{"num_hidden_layers": 15, "hidden_size": 384, "num_attention_heads": 6, "num_key_value_heads": 1, "head_dim": 64, "intermediate_size": 1024, "vocab_size": 2048, "hidden_act": "swiglu", "norm": "rmsnorm", "norm_place": "pre", "norm_eps": 1e-06, "positions": "rope", "rope_theta": 10000.0, "rope_fraction": 0.25, "qk_norm": false, "attn_scale": 0.125, "bias": "qkv", "tie_word_embeddings": true, "parallel_block": false, "init": "uniform", "init_std_qkv": 0.022, "init_std_o": 0.00401, "init_std_up": 0.022, "init_std_down": 0.00246, "optimizer": "soap_variant", "learning_rate": 0.00237, "beta1": 0.95, "beta2": 0.95, "weight_decay": 0.0, "lr_head": 0.00826, "max_grad_norm": 1.0, "warmup_steps": 200, "schedule": "cos", "final_lr_fraction": 0.03, "batch_tokens": 131072, "max_seq_len": 1024, "doc_mask": true, "train_tokens": 899800000, "max_steps": 6865, "dataset": "wikipedia_en"}
Each number is 500 + 40 x the weight over its row's rms, rounded and kept within 0 to 999. Layers, rows and columns count from 0. Numbers have three digits each. The size before them is the row's rms in percent of the matrix's.

# down: layer 7 MLP down (transposed), 1024x384, rms 0.11, rows 351-396, columns 288-383
# gate: layer 7 MLP gate, 1024x384, rms 0.111, rows 352-397, columns 288-383
# up: layer 7 MLP up, 1024x384, rms 0.116, rows 352-397, columns 288-383
down351 099:516509511457524504466534466476458570438500444520539463494536456542476458520475496491474440489413522513559509532549577510493561481532486489470505520541445467546450520537479475459543563481529447484521507486469564546537522560492483487554511531472558490502466449450535465483543463482528528497
gate352 098:523476536512530500538501481465509397517419504501569515500546539523576499467429485557507533470432460511521594447435467476484483598507420493444484566485507514495469468467475490425511488478510488608570488557486442504450515546522508560513451501527516518516472475435544468433502439458494534515
up352 100:474549502543543450490499487408494516451471537460578493424503515517511545525470551461474439512535458516488541562473524394494454491463449446481538450474484540513467452505552524418499549497436482612514440475495527482564491504512478483489477498449520470535500549524531539497537511476493562493
down352 096:571494426479501562514460485534521461516426534567467475541529534566483504441483507522484501441495546479519526462486482548513466542493468482469499509481426485494499458455471507488504496496526531508552500519524526402483526479494482521518513548478475484437534433515481455475463474485515451542
gate353 099:489484501543504474587506460435435513520563499461522534484478414485526543542512587536478428522516511488496442491487429518499566459445528536506503530535493426600485550466517508503517515421479463392576470494492459529534507438555536535559490557486580563527522530548528437551509515498484534502
up353 098:486521474509536552529419523463536437515442565389466521532474560458511585478493519525551498528457479507423450515433443491531551571435522590479522532480529482502490513459516508458477460488503512434503534465525529521536495441470492514546480466567505494541476506523522618466522451475527449543
down353 098:484493485500615494534518532556420492501509528498485499463438571467507511469530521509550459555539510491558493569459539459423499492523506443583489452460492468548553455463569508500512454448532528459415514510483440497501439471455486537540495552541557517481468552499509514454478424527559481482
gate354 098:554509505489413460459537525453550430484498489526446445471491467475539534473433465476502471460518546575468539492560543533444500469447492474491487467557459486442523485487473495480433433553492467531578470503492495496543541502493485483554482498560441454495502521509502513489386460495593493565
up354 100:503504554554537521523509516480487504483502437547432453545507551487506508506506474466445507519504570460490487485510447458566516581514493502486446516509474433526536515469436583501453546465469505471512490488483463467475488499480480446464430480481436522500531479537492488444546486533433470475
down354 101:517499462433419525464459483486465468483454503499488569505522569553532441497447549568543514537441538451584446501493476504444513490580435459479535578459471394543500566565541503478562573486459520489510511513442567425519510492468402434585503497485525567502490514423419540515423546513537383448
gate355 098:508496485454534498531489555510451509519520536500514424527498454499518479469522538407495566481464561514487470463417477498420539491472478547428410516517431468506485474476488540436476461527487510501523498518499430472429469500466563482517482424549514566445526476528489491473462529471473474586
up355 098:525502507546503515459541465544558452447485523550488497539511387528501481483460545459544504516558496494557436541559466522536570572485567455508504518517506538497444521455446531496439507474516496509484446467482485474534521530510534551513486488494480500513507442430533441514596480468500486515
down355 099:441495460556520528561540485488517496536631498597449474446474471522478459460490519534479506436514444517530509540480542531492531536513604506474525536529573513509519537522522608503539574490515494465494480514495499435517491555581521472566553494483454476487487468500508527476493520438508446468
gate356 100:504538428540484476509521443553486517516557442448508442556537453554515515494534509534433506527558511533495445533495494452489494450467564487461500480441540472474470510481535537427506483587517443534605537544494480497500435481525530508526481465488508487530460440458485502431481531570502453557
up356 099:517499465546444515526551487493490448493491560551450480464542493415543487523502551552500489506460542487547501447491480487497504504485406467520457479500516451531430446465563467489465455532534502363506556536534505486480480419544433451515553555556529477543565532601459534537550471480502485573
down356 102:526496558491512518502495460505564487518515543506534455493544514542565540519509494515506479461502537568446517484496487539588488539493412516524516544491468490562548509520477469519496545464522528542477457568469480541501436499451468451464508453528436444431523454513545469494409602577472473450
gate357 097:453477510501497478471514491441545466462537389568457566446553512522474499481503499492486497461469484533515442440502570438407515466486482451463449549472487518513528414528505455526545523452505509505559492526480586531473489561490493522567504522502548491580590531508563493462469537454520486470
up357 095:537536560507568455535491546417519511506470472475602484490516475455501583495430494473517428510456507539540560517518482512550459499488451467536494520430582426467482496523496546509407499521493445458451498558442506494490482499494511507486477470516462514524508493413463532526485510521504514500
down357 095:410458449550535453433473436483544489542495474541497491475565518491471510483450485458528511510561504545559502523530450562529479469475517518427475521462550492517545522483505487518590536504508501477483514518419448426520616566537454504483430539531566452506545511444540499508493513379482485503
gate358 096:557459553466503509507475510485502528530583541537445506523488475517519415565583443538580437495506492545486466482591429526524538489470529526446481472466525494511496452513493445538490475465456540548488450525507492557592517532562486472438515518483433483484458566535446534492559466507472514495
up358 092:533477476479541497377530451451507497458490544550498588543446520528494440444471514518556493542534483481517511468467446576560456514577513463569506494522508471537515516488515437518471503529418553495455474504488516501514478558459521461511450538451492479475494515466473419527564503452520566503
down358 089:503515461575462474523467545472529597473507528509524502456525527494488495523524481524491494530479474552523507534502576535412536516447518527475503478483473479489459493518482507551516476460470516506526483451496544480445602446509463545441527463518475568538451524597554505530552488504495521496
gate359 100:518488501523486528587418503492503504510513580474526516543478462509557488527572570504497531518483522514517451572545525461438428495397466433514427496425528497507514547493486479489515498603512557496472474530473466536535500497471525491511537520461504447430520479448516398507427548535528505525
up359 104:492457540460542525551508503511432565445470481549508439500483489461463524426542409497580455514461487442523525461454472559541509454542525431510600470491514513533447440548524493548538566499489542508467527411533547635481527474534479489448465536442508515483445516516445489465452519565456460514
down359 102:463564494470544468500569527463504500430492472541523508465516543473484544496481490478514507455473469539490509464546499497499479417485548540485516562482503491508541509501446566501587570433463465476422446481537513473433550536525479444493521489465545515479542562463467521470511541455469550499
gate360 098:526471547477544499498491572479482439539441545437442468529540564472516548476542538538490424464447556489514518467508514524497449428559568519399452474563459503499545457514545552522555519508500503492427515463460541455454493549513509585496546531477453449512502459505489442460476496503538453534
up360 100:512481444505510546533514486494496459547494379532486482511523572484464503560421514492549501494486498480513487476489536453526519538518501543559599554510543477432589554480538536483518557492489431462537495560465481536508508468462482502504500555452468526520522467506491549497522510496464506515
down360 100:527538457441472457457494487544420513560446504496494502516478525492485536533540540449383503473465529522541475515502483497498549477493538502425474473516513463499444537534503449507542424505514531539464530487420503460551540509513521465465498491531456497460566553475426523470444451503483481548
gate361 103:502479489507437486496508512535521491479485513473559444553502436452602499467491499466495542469593518519523477522463542490491549572501430574476534515436489470517541462499515500493574465543566479447429530556490491493492493478463534542493456484529491490577473512427570414536483536529576481531
up361 100:546510394486529458495496540556538495484463397504566530533424444537411465500432483493471523488467566449521490508500507504455462549538529506566478508485533510465517562483457528472553455448567541531505532510481494514533463505505592477499458451461498484525507533514490417472496560537451524460
down361 101:541509498369529496552555478584469472505519467489467533497514499579437474522467521512530493580536476469484514507518460515527499519483526514545493513501530481512448442493519543535533448439533486558452545512484556401547503484467574508497530485542504452509459526521503429435514546516453512470
gate362 103:525537454439524508633512515582540460475480476491490606497486575592443454491541493473547549557464471472468483493510522429428465489499422493474482474519552494531544501503444524463468500522546446542505469502457524509432495485495507492445536493554531466383468464490506512454578503552599557449
up362 100:480510471539545429483456541515468522548472552470494488596512464527633537523497466512486496508457512575506408549571518513558464521512530534457529532419511537493503463501535504515517431526431469497501425504456536462539509500473468445459513503439561538571509505475513488523540525499511584517
down362 098:505480523481598547606536509507532567483548472528506485485547516574538531534468541510455482491419472523460549568527505502537495462506499469547471487489495575488532503516480471464487509452468470595540493581447484502534418517540449458535516406576538517486509423489450476480534538494558557517
gate363 100:441502510561440408489604499484469509489500437530469518429500564483461566558418534500516553489495483511540529529505556546489540553489488532418536540498532543468473503487494559493534495442520500528529552537525445509564477507536499538556534547408498499511509490504520524513521547450529550543
up363 105:514500504502505484529492498440482490466463438435485470574583461493548453415554535501515510463480478536493519516504475485538473430500472490478418488509540520456477469484516565442516492502546509506481505507486542472522471516490518478511462476513568518463524453501510432515456500459475511480
down363 104:498476452549508462498545514503476530515551485467462476474416546461519515461436478534485451515555585511471449575501510560514522444491476430543524487493477521505579467528461449525529527505489462523420477525503515540463447497557479542464527459528454480533414448495514563525577481564552546476
gate364 100:506416436504562509481481520556467498495470550489462492530539531501537445422462534512454516516468508461471535550524534555490510523489495457512493545519449402488465475437429535462532525527476434590563493493522523522583498487560482527590421520530480488524528546458561542478457441479502544501
up364 096:524522524440527534498499433486527551480418490526484519476476529521476451441514479507461444490489517485435515472517488452455529499538475477555520520517548529507536432430488608467521526541507526513583478504527485455526532522437450572495484471440460460516479457499539571459537549540473536538
down364 099:521473477497486449477491548523533572465439525475475446571523562534479495514495508518477537519486543475460435492555500500488520497591462538491528546551521508492492537519438515485554484507473489564509500501566481478493551585498501604525540546529517539492495534528541528557471474507466484517
gate365 106:448523402506461581469474430481513502523493466494484500518477538466511480482481472432471517555415505427413559497530474452487594484477509519463512461532535483512432489495482492503544505459544520444533426527532475517403476496513542529517548554534465451476470493477519517508462525476495477516
up365 103:547539448476449414539486473485438497497453531475486467474472580473465465507537472485520462507502519562445534580476522479492495586506456520453555501494491483490476569515506518510537469509474384475492519433508519531597508472558579540469494423454531564491515481505481491503490537537491504451
down365 101:509521503556530517498488494485468503511474538534480500499521449557509494473443607510498510441521460508471485547514466477444486503412430478550450555451500521603529495460474470482508558536447495514572580564481524504501429471504449510545621458417526482470522509515518497515522493553512471383
gate366 099:558491527498490443459510542539569493472522500468441530538405548541459482533518504528505477472563500574533488520470504526475483503484544524550536453493474489475505421542441507520553554527463525518453529577493530536463462499483550546569509418409492484490460489451514535534553531504439420515
up366 104:527546533471467529488428512443474462469518488491495552542475504582548506416469471468485518541502488487530472497526540500474497568546505563467476528500494555426509536515562505542497481523506534563393532546510531561447516538565528551493541524512491475476398521573473607448454555443494502493
down366 103:480444461453515482509460530423568519492548504483450493456531528419502512435501566470507474566591494436544481438527495479553497479543470504520411509540517460550438486459525516502450490475442536441513477577483507536468558490429524545514459488494479514535501570511477596466444525544518537523
gate367 106:530447534509487527540524459477499418455533469467478460546514466528471491539499500514516497512449427505457475469473445474550430476511550489482498519525479478495425431506497429482420513489612510480568486543466507522444491478478440450520490441584472508473498463564545427558477463492551499521
up367 106:492472508481476451566435561502448471484520512478547555442466552502494523501528525493519447486502541531461481520500551460437525536514455506506489518488435496480551524499502574463484469514489541515461507479497539487588502462493504548515508415487441514516484512538558544467460563459467574522
down367 102:436498533531420498561539544499483468525430449507504442525522514545502478542462570420517512528482465442421506543555473486474494499581424513540414524533505568414536545591454460444513552483521539496483547455470489562452362461505488547456497395553522478471544485514406481489460532494514502519
gate368 097:512466465425518488527523500507545415490527532451525543439453549602574470502507514515481501510481500511476490451495502438531529474533545515454476513496627528570438469496495498563464534448590475517543504448514534484540475488505513552568474442417483487502522512498493564456539509432469439494
up368 107:463534522545470442441563453452494544549520421511481461497505472507531534500486455516493501438524498447494472521469459487496533517406467544479486512465509443426525519471440472441594497503487508476515501527499443544429501461536601442444547510553501582445531468434483452485525494527536541480
down368 101:490441494541519527573500482516553504524520487557442501560459480465478504542476454478497496489537571466461433486501470427503571532460504592482466535435496496472453471473432461527548516530479548530582462519521539563423415525515515537472473453536510560475421485448527439446519472501489455525
gate369 100:532557473623490483514449487537567505608469572561467518538481507495526559523476455489502487523526523526551502425457456543540513560495573526541512474460467555451458559564506438491537446517470495531493453486544514493491512522490565401504563464519487446502505517520497454529580505524538452474
up369 099:595521530484578536472533510500471544506472576534443453437446555467508462476458501475494531548512455450423551523467492448460595477468518536478543484544538510490497467467477553563552504477518537553517579491441551499479534437484554539511511483537509470467538447607484558534483528490455529483
down369 102:551490560453515496531509426557521504563504529417576536490476486521553539468500490458479547432514412525503539489546467471544549474572572517486531461465552438545463507517458533562554529438491544516540538552480497382486518570502561454501512522487513515523585462545468455511578519524539432543
gate370 101:401473473405579463595490452480534502493475496480506497483521511504492495482512567532477453540476475466553445484495481479458492536576506445426469534487473523500483510453500509520475542515500484508519463506536529494469524491551444539399581453514505452575549466518481517454502493519457514475
up370 106:520485482529427530503499536448471545414488475560520597505498531427472492530475490574556505511422558582443458467531484528524447489509456504530436522449529529453507514464527534516488493449567520424498481443461607496500440521544482486481559590488492455524530461451460522473500562483478504469
down370 099:510537520586529550545479460574533488548488509490524525519422460488526531495470437530504528512467517515459545493480440510494448544426492533503496564528497482501570532497486555475482462481478482459523511479418510463464617520555538459463448557493471477469501585419538471459463495510507472529
gate371 103:543499545493470488563491539413448432501497554466468485437469497512514457505536458461421565412465516490491540577619597554483531447470558419420508518453513493507484527470543510467488478420508546460467451514484501506551480492508479486429505442399488567450537425562533552465516489563477529508
up371 101:463475478485535464572461520538491547448565470424484488459547473476488491482540492543591574523470583477544538484529545561502503487507543428504526544508486502594487563442491476547465549497420524489428581504557444534486515551597460461525526569505489431566496527488492548499544523496517501456
down371 102:473485533497564552441440463474517495521564515504442509470466555487518516520493525533502426450502547585555487506501501507463557549491467473438435570503500480465500511545432507511471529467523570459497519533499491487525401537390560525468495476476456484463437523533521515588533467409530468502
gate372 099:526466499496515604589542558427557486473519486419509506449493484448485518488515508500543522533509470478500515507580444494547481475428518494448477508452416501512553440473469457570539566474543528460520476410476524495488446525463479543531544517489493421509544532548475516473533483570524459494
up372 098:527532429545513500516553442555450530464410503453545439513503449483515504520538518468556527468492452563498553509505520463519531499498544517521577492527538575536506457588557477455431442516515473497527467463515474551501545491528513504568559510510516551554563489473515571484447473503466442537
down372 100:463429522554488483453507545481467542497462505547468502486498481479563487525503501475540516596562474471509544529528489564465549404449409478535439448472513436609503509475497519499566544456543501510498498514423464497435490486519510518537433426494517487539520458540452444511602579543512524486
gate373 098:514449531522420481527497451525560503492466564487513499519489538515560468515462462562510571497465487515488543430541451477562516540504445450456421521525448462535468487457448474445467474515499471514511479481527534559483485532425555408511536519509501448528484515474482497489481442548531523502
up373 103:532460518466450415478534440483425480518546516494441493500538450486561568489480486513542486427498518477483548502502486511525571537447514549470548547549510512493470437504558484480508456500489530433517579495527483491493521488468507507492540473453409569475454469508521506497497574477549548497
down373 099:478501454542502455451413514464461498423528559470549501552492409494532535493496509530513534414493494478498453528510415542506516592483526596501507512496468489522558476507462451482439509518488491487487540499541523502500602432483482502528503482449494442466470467507502541511497465578506514510
gate374 100:513456521532483528477526573528512457444514499452511518484472467530467496514477484453520527522474515515459519477507569534543481520501489514464532391437520520477533482484510453485501456465451475473533427557507504450551472499496551472528542469497475510514536501523503490486551557529501504498
up374 100:422576555488541525494512477566451527490477535567529437466475471447450521497569468527554452529498406474531482453477455471473479516485501517553528535492511542523528454447527489515464474498456518520447436510512497558503512467459598478473462518477541520465501464471503529494525422451524543501
down374 100:500494503531473506463475514512482486489486489509501473501529539464536498441533530541569501382475492507472552430416475532529450540454473478433517556513512587523432490482541488479512427449505493490538546552528542506502530544553513555446498559506442569539531510512528432544485418443534554544
gate375 097:501528512541476529529449468489496516512495541487535536526526544456447529501506490454443484425487546532495547499426516410441426465440493479480486480551507520438464508528505548535493502576536558475444510497502483539456499490458482596526479518507515424467485508533445476519515523442483479550
up375 094:439488571424533432558476548427481558441408502517450500541444482417575551455526540393535497556571539448518455493504472494506538532474519516505483426532571498571472499494545537516502456490567488553432496575477483515510488489512494514529521498446451534496495487529546540551507460514472532546
down375 098:431484536495553539466488534459514438515480548495561447537542525501503472491428484494503535550489570536484558496493461539575526504551535460596530642533458398417478521427471479477448448502540474486476500584553526513518478509521472533427492478502477549397479472449378471486490542497577454473
gate376 098:430467503455477501471496487450515471516540409473492512524448418577502535473519558481521527461462508443498489421527571467544477494477444449447469549478545515532520516505532501520487559574503476550479492522528544497470515456441493551475514536509473554508471439504499410556471490497502560519
up376 099:483486475449552495452424507473515480493491451520524492487526504445501451521479479532439517513564468466553521466476429542514419538481520502555585565518465472486487531476485490462485488468431456468490510494489510503558477521492595522442518412536509552473522486492487565488508452505425520490
down376 099:488485501507464555591481500572449461473484493499467487523489513542470546477507483548490535530455489541524559477505532465502464459504533501480499614543452518473460522509475499469399502593470505509518495516479542550493434450547465513539495518503563449463545469507538460475533517443497460469
gate377 102:512422481488496481485498516524497578568511509442499453488501515514478542470456538488479408551433487510501475522537578530526433481541464468568437602486493502451503494468494495471414512468497513432552470426493473470476487445538497455540462502481447485590506452422524393472487433457484524481
up377 104:476529427501500540529548531451494508512546524489467505470505548447496515522380474506486546498575493518530522431572524520509394483489485523505587464495508516537472460429405577561525576501461502534465539501504504519511482443521545476511502472492526525472459493513464509518507455521513438496
down377 105:518438468536545530492522518489558542465502535459560444511566492534512447516497562547479503516465525514498426532493550544430528398493522579502501511465523485507516484475481531464569499501598535500487594544451502463532557517493548485547537488502481476483460548525538532527439520485540546526
gate378 098:451509462524542510514500473523496436496580501555470477530580532526475550522496481518584486429520504508499469477549503540562467437536545458521443482500519462541403490492517438492479575537483548580519507508489454581552502502464593538514474530455527544579496591525527451436531552499504533490
up378 103:509463508484529467504462481482514535539466483531476563467488554507493444437511538436436505481438448489467478448474491468513564490440464454461499459512505536462536486608410445489604570432455498493497483564511578434516502514518511546453520584465491454462490542587486518465451531485493567450
down378 098:583500548494462492527541473525471527484441506477559530484497476542560465535441519517461493541511522566515475465491515559497448502457551515490491460485513482440516483556512481569516525521524556542485497535439491524476285446507535444502454549516463460574515532557454500515465580444521463514
gate379 097:512510513448540467491439487480525468454508540490475590432530510517515484475458528531503487420538481528524579470458532441478602431506476477480427525546522484495482553518513526471477544534535448483502508522503469497434516424467475539486538473439530525501523405516458518400540501570463501513
up379 098:497410531555466503460458559551533479474524586428458426533466555518500512556497515432562489591437441477515441575493511531515478490486529454516466504477590486519517491506522460490443460585501495508443473476454519528489515517515462500507469564457452465475473498535539488533443492539536459533
down379 102:450575516508579526526529522515458464535481516519547497541579553505465542504490494554484507513440553516448526451525528485514467477444516443463511460504461517411491422496477613491503487420495516546497532471534532553582537502567535421503449512586517471477482574478464509595498566460585561508
gate380 103:398469473504435549486571528415503541494517503454482544412441568489500518566447440418452498542513548478439480444487504451440519482566544469492447547482427426491437479464590520489503535539504435519479452532488501528411502450472489498601503489499536472443542532514472504423564502524444483580
up380 103:474470465534533446508513532549416489503551549403559491560524494505578426478527554564481511522513461492522565462516490427554521443548526537523449478472523477541523548467498534519485585513580569550530488485519416393482520491558489526456447514544556454513480506485433476511481432402517574470
down380 097:495595495508510529550450509473591503463519445503464486445454504527442554415510376525516527484495485541434538515472485436477431550477574429517535523561478541429493474438445480519509464453521502442519537521503492525542419474542458506548525469555556541448528522482516438543492516564524504462
gate381 101:561490470482491563478467574480489561466528508470514444469471471511441519501524480481525615521504479569494531486507495491514478567489543488564424469410525498500551544464471519505538428490446468491554516469493447512552551481436529422472463475496475457523565510427517480534495536481509552444
up381 102:493481547540545522508511486500534466439465437441543519505545565505468536462556543476465459516512458518540425452471464513460522539487488475400521528500515516527479447451465556490502451434435511458545527460492528456519528491481479540561490476447478486503582468531489476523498521527502445472
down381 102:485468525488505452447518480490475578559537547478466540505503531480475526498569446506478498485442537485476510464464587433548574518590526574495460506472487463485519459517527581414455511493508493534469525459375509525555520537473508543463438539488549556529517549558488578578529513435546475504
gate382 093:484575500531540472530480493527461442482469536524490486446542521526518579557493449533494449433485499489533545471472487448453460574533532530494514505478504626519555527466443516485494505550498501503470501478470526485513498510484497507490527531499477570474460522495442527565471519559515511500
up382 091:444525456465534449508405462507482507523470520534438554508492533509538515481509467575511458469555538513482487433619445464502424554535541556493515565487409499538546554553488561541518524535530585569417467487448520529476538530550453577506490553490541533493549507532535444525509492477533480534
down382 095:478572521453455523466500480480508478521559529483503558449593510492502432558504523536491570560523519483484515440469502495537494501492508443458512513449491549508482499478478501521568482433520480474458482524518522532490549546490439534494452488530566568571418483481606512575588535534548540540
gate383 098:504519498496477486457494465470450443566534481530502536552520552536557484448506572503486564446462539453500563454545510430454423540464551503554586516473487483504489508484548402463506490465515567560524477515452562514478482472526510520473492583472415559446501546514451530497449499466491451560
up383 098:486482602480435559503526515504465495535475457563494467501533534459521534578514518485481406496460517503504496416467455513504528538521497473481453597436551499502522514468525573549489517518491506539543545486498512517502510575497459475444551530437516529537480482518487480550478594419394499423
down383 099:517558508489461453483475502476506507450527528474541540498483545464511505495465454472492482520489501457489515492445473486537461485573510510537519473505481538547490498559484504537504432567511483571505500506517493509436356464590579470524544428549499518536550536591493480490588533455497542463
gate384 095:507474515546488482451496495517565473599551504536541480581457526577445479522531517548524528456560540561524500488538495420537504524458482494521499517512498522506480465438473543510491505374460562541490571578512438522517519503494526484442431478504500506408507412484502458456489445459538540476
up384 103:547485417508483512523513501520528503447572431510522481506569520434484516522478515429470522539444501506586496513493603495544461519492468556512571501476563503522559472621429436502569522505529526466494553543477549518442502512548522481530551539480418411522545530462465460566504433419613489492
down384 099:449436499538453586556519462472521488516548480499566467422502505494506546475516473468511479567476557497494405522487536584462487400509498526482449541494529495545533501478461439479474505480489419483415561455441384447528465459502457477542478427459504510532487502518590545534455475447505561489
gate385 106:499536450515515404497485440463545544477508461503463535476558545489491450397512504491588488569450564491489462576510581495440501506495532487508500469487421489431519536492524540496496481525551550518420537463458518473457476442453463453580466486488513498532527507481525564472492512518496538541
up385 105:543496458498478542526469543483452456457482527498467502493545474504524510500463525470482445507460525564474531541500455484508506531513521500491479408530534511547544482598538561549522502498526518487523553525484439527544507470465480533505489522544464484502549443453502395554558481434526488482
down385 104:450530479571487578517497397400472564548480518468522477495524449540445457531512515440512502470508434534500435520515485498478461554447542465545522456510488502499409564536534534521461535462475525492522495525513521515479529556522489468491492488489481419441465543508437509517483512503431473518
gate386 101:454467486529501461507535514466510524565532527476554471510564457504448492477438542484511530515486500495414460483521467497528499467493500542463505506448497565525456550549500515460487533476646524502492522591482477508519517433522544461550434477494487546598525554533477543461554597539545517535
up386 100:486518500499490512490510522424537467458520445519493495578517492489519455524581498547506448525461523492524435571472507547504489484556553482542521461469516509495465465504571480483482542486558513524492464516522422439462515494488510519484515498491515582497463540458500450525507588491478485450
down386 099:532426519487454427450520572512491513513547539532550454491532531479507497477448387524486471498418505510521499488475540504416494523456433467448484477509504641492441494499548422548502508570508527512496473526497558544503466529512569481498444529481419513451587477505555457504504455488517376544
gate387 084:518447463478522435501552503473570526561486414546546547481462476537538558472479555512510509547465475591483505421527477479460576478529501460502522476500540524439591528545466546430487453535451517603538442517513528531506506462462477498487523434517528531454523457457562499443509480535539478511
up387 093:492558435539554538507526525508490483447445427489519524481549525483475527452485441470485467521499516539433513529479529489489538452559482457452472530471556490532569502486516519532501446471444479521564507569529491490549502497558491485494479472449479494440451568479510475412485500530476479484
down387 094:421522486480488586541498459531499468391479557491537493456541527479469542510542491448476448471493483443451485621457505544516481460523484505470493467512497536481489477502514509556538466482482460492501580534461485508494498487574464517444502530512502451477457506598431521496535474516473520481
gate388 098:465493554475477502528498526500496480504527518507475493523462501517573506519497549485496495513482435507470437499465450440511515468484482430442432511379521529563415585472455530539539464511461505499540442572535564473489510492530504508451542501499449486514457580442467453551456482524542476440
up388 096:518611489422521562596497510482553537525423501495500566503603519609494516465511531433520539458449528475479541535514506523481522510538564499473477473455492518465558478501464528502501508463533461487446630454425560429467496549490513534527532486452451559529481528537464537552442468559525542481
down388 098:532539556480525474482541486475494436451458480523436521518515494472501561470527461493524512424448494454461421515575550461490564418505500548473509513562456516504490564493485479512606504482484445463503450549480558574453365505497459564489502524427492496476497439577516538514504471541523446528
gate389 101:504459549493582405550437515508511491497482561433474430475524437439506489502495516486441532482498561552507482576518559524535437506459560455482510415506451452514520491548531467427542491532478489479517527484538510493498480550490569478527526488488500436519574457540522466574484502507492530503
up389 103:518448489497504484486496473533612481449475531510567537479456528486559497457562490514475524531470510509467476476537488446511455432540509566416559538445457530452520486457522515524480528521510497459510520450482501521528488472515488479467468472561556453507507515473468471499491509444537497544
down389 101:469520509519498435481460545477538515517527535449508513481500470484467462549467479609524521542474491534417568531497497548497460498572513519530519496478484577528487473512571506511502511506479467471552475527491547584452366533475501521490494472572529504525574529557429525510499454502466495474
gate390 099:523503494480530491516512456554444526462517502500448482451512455491489525567547512496474483518420553494491491446591548510498487465496385439486499452449476513512427495492453430538517483489520492587522394514527473416431519566503476492470433464458557486594479475454542521499524472475433473514
up390 101:436475520426516513484535445447540570471432461498523538469481531503505474510548468487480524509459549526561460471528531499522510507571518466452459560485550475522526530553471475592496482497494533547501552525526600495489469492466443437459488435511499480471546521490518457496473515501559430519
down390 099:497457468463582471459535557519477469474505510455567476504501487512492452487509534531474441548497481521518584510513522443506457460526528528519434510530516453545488538522576531508484507499529537547513520457517507439484303447509521469498529437502596548505537510606469537497532452582513524439
gate391 101:492487515488502555515551532478466503509505519465568493534584521511549529511487493491545514465471433572524465467462549504577551481538514472471549478454504454569557532429570506531523562449620478488520525518490476527458508517539587423537492480510544506484518467507542477498471491441494470493
up391 097:461487495515526529539504465467506434509496434499491438505515432510512504500506515522501488510494474582532566421500430525489508516506518529543466473513540468490514465533520513505526545520423486469571552446460467425490478474502491574583574531399625543486448558452516434490457496461468543446
down391 097:567427459504486436509536524490507512505488510530490489511515491496396471512522465457510521502500553441523490488532522541461567490543473569494496453505427507480543501521492501438476458507460526539411551389530505491482438504490459519500420497523502547465513473506572550513532491532531524461
gate392 098:536493540541528472453527540556504489476436529508470448498448499430560513433439524530540483547540519510445471514558459564538492469493572503471464498466461456428450481521502523541466540581467503543556503538434428575497507467493571525541502470516458463593466486582487499447502452427571507543
up392 097:527498531548540432478472515461469536547474482573483502492531510526522575537503458442508528456540595536473453511518507583536496601499503526493496463541492511534532541489451564407509453557535456560486541463460508467554510500496417493449504501462440515542478492495466447543517512491483542536
down392 099:544501524451473503544512521503487449531479473523532547472530537500470438498473463467447486558425486487502508455540501559493480559541477493509446479521519561495472476471462492493490435558491459526502574538514456555445471549451419525460413477489469572487588467559436508465361494512544479485
gate393 101:504555506548516484489485565485531500509554431530435420486522521539548505565573480440544433517534554576479466486497481481556527519518612460509524499511465510517528501551598532421453441581478445453578441521493498506545509488536528487536544501446390447547458519475495484517562499496515613507
up393 103:547499523475543464482558484518508521487505462462476488503523468492515481544516535505508492594500507453525508497440505521472507467501431539474502546535477488495516420557514499547504443482528516498480392535465574564461496488521572648506429477491537536487479517605548489534526483481562546529
down393 101:476509483457482492480512492461413492520517546485463539479511507511447490483546488502455511470509527512510551449427402524536459498412504487475557449456445483564515475430460449524495550493542445514523552487512513487493563516464495484523545514459543410476504448576540510555512470491479576548
gate394 102:557462462586530494516485470495574490439474522526491488474467490494497484567531491472498489491457544515556541513482502566553555519560521478493446486459527434447515460437534489525458446532527506436442547501503478504549482497496562464524510448468488529536542478458491458577535488488500490505
up394 098:504532504549467521435475446446513554513539493452484538473553537568483530512557516482512476571459487527490515411466480529525471506424490521496501526456530498545516493504484470584423535439505450534570493509521507487464502508563440540427424531532490458486457509455464571524482546477519504507
down394 104:499485480514523514480444561499516467434490576527458520476488529458486514520490438488530479475492568547543500502510487502484545537437576557539510510460402458492465474351471570463562451496487457454475462490491476497485467529519506426467507536469492476527504547492490499565484513480417509537
gate395 104:529446474542544531518544578555540418446533506546476438508554506538471490581471496461492520517452444546571454453443485507449443522537553445545517408471460480524516527448446507479515532513597454477481475500557528534516458585512453508549492469423481525519488503563621478515518489557512455494
up395 108:536510527474531492573560437534470491450477475479479467632532424499511460523463540484543458521470528481495375476533498579573542474475487524511490473491515429533589567537522512527479543535507441532639531502500550486535527490503456478564470455510416467446496493523472421447459455496469529535
down395 102:491518530530498584446534519566563472452507507543490552516525440481571504536534455456474500502461566467518446481522463489436510466488465505498554557442401484488482505566530489559579478561532467466539528587482531460539542513531412527543531473453514411503589458504523496441483510446506574461
gate396 097:551498498511495469499478467513555446478539552547504458578494517609543436550572534570537492467470568482483551443535532475453482544539556530546473491514440457487513463491580512463489470540549457526565508450455442493487503447491455450508472516352509469434445509552493526423463405525488508450
up396 099:491572456517497514538481474518496553453507494506472411522523413502512512572524502445498493540535541506513525537406442520475474493487480495497458481486525491487461467553460522516513552496417563488471542565543447534521535535488522480428493504498480528523549499502557450508490472495488530434
down396 099:478487499519473477513518536510503474507374584487449539429507568481552445482466483601477473502526508488493512476507497538525505489536503515501534544527459540559459492479483445503546531550468490520456488411542482515495541460451526496490519489543418531541545391488470444492502446464512429590
gate397 101:464511503473471535531479485482457485486457502525528496517432499488542546486502486496492461532453433492494573500538557528497482564531502481494512533487443423425545497468503490512571514445461496484445489507629446444497488445521431513442553569471500480489496554471485512407480519530571482565
up397 095:456518472587508476489517551403506466486414538439584480527540492446443556585510478585490451510492484501470456480525504470509538474501421538465484510494530500543574506495515525441456511560505505561499471540429549489527491472520631483540457580505492524523543522521539482574537532602538482470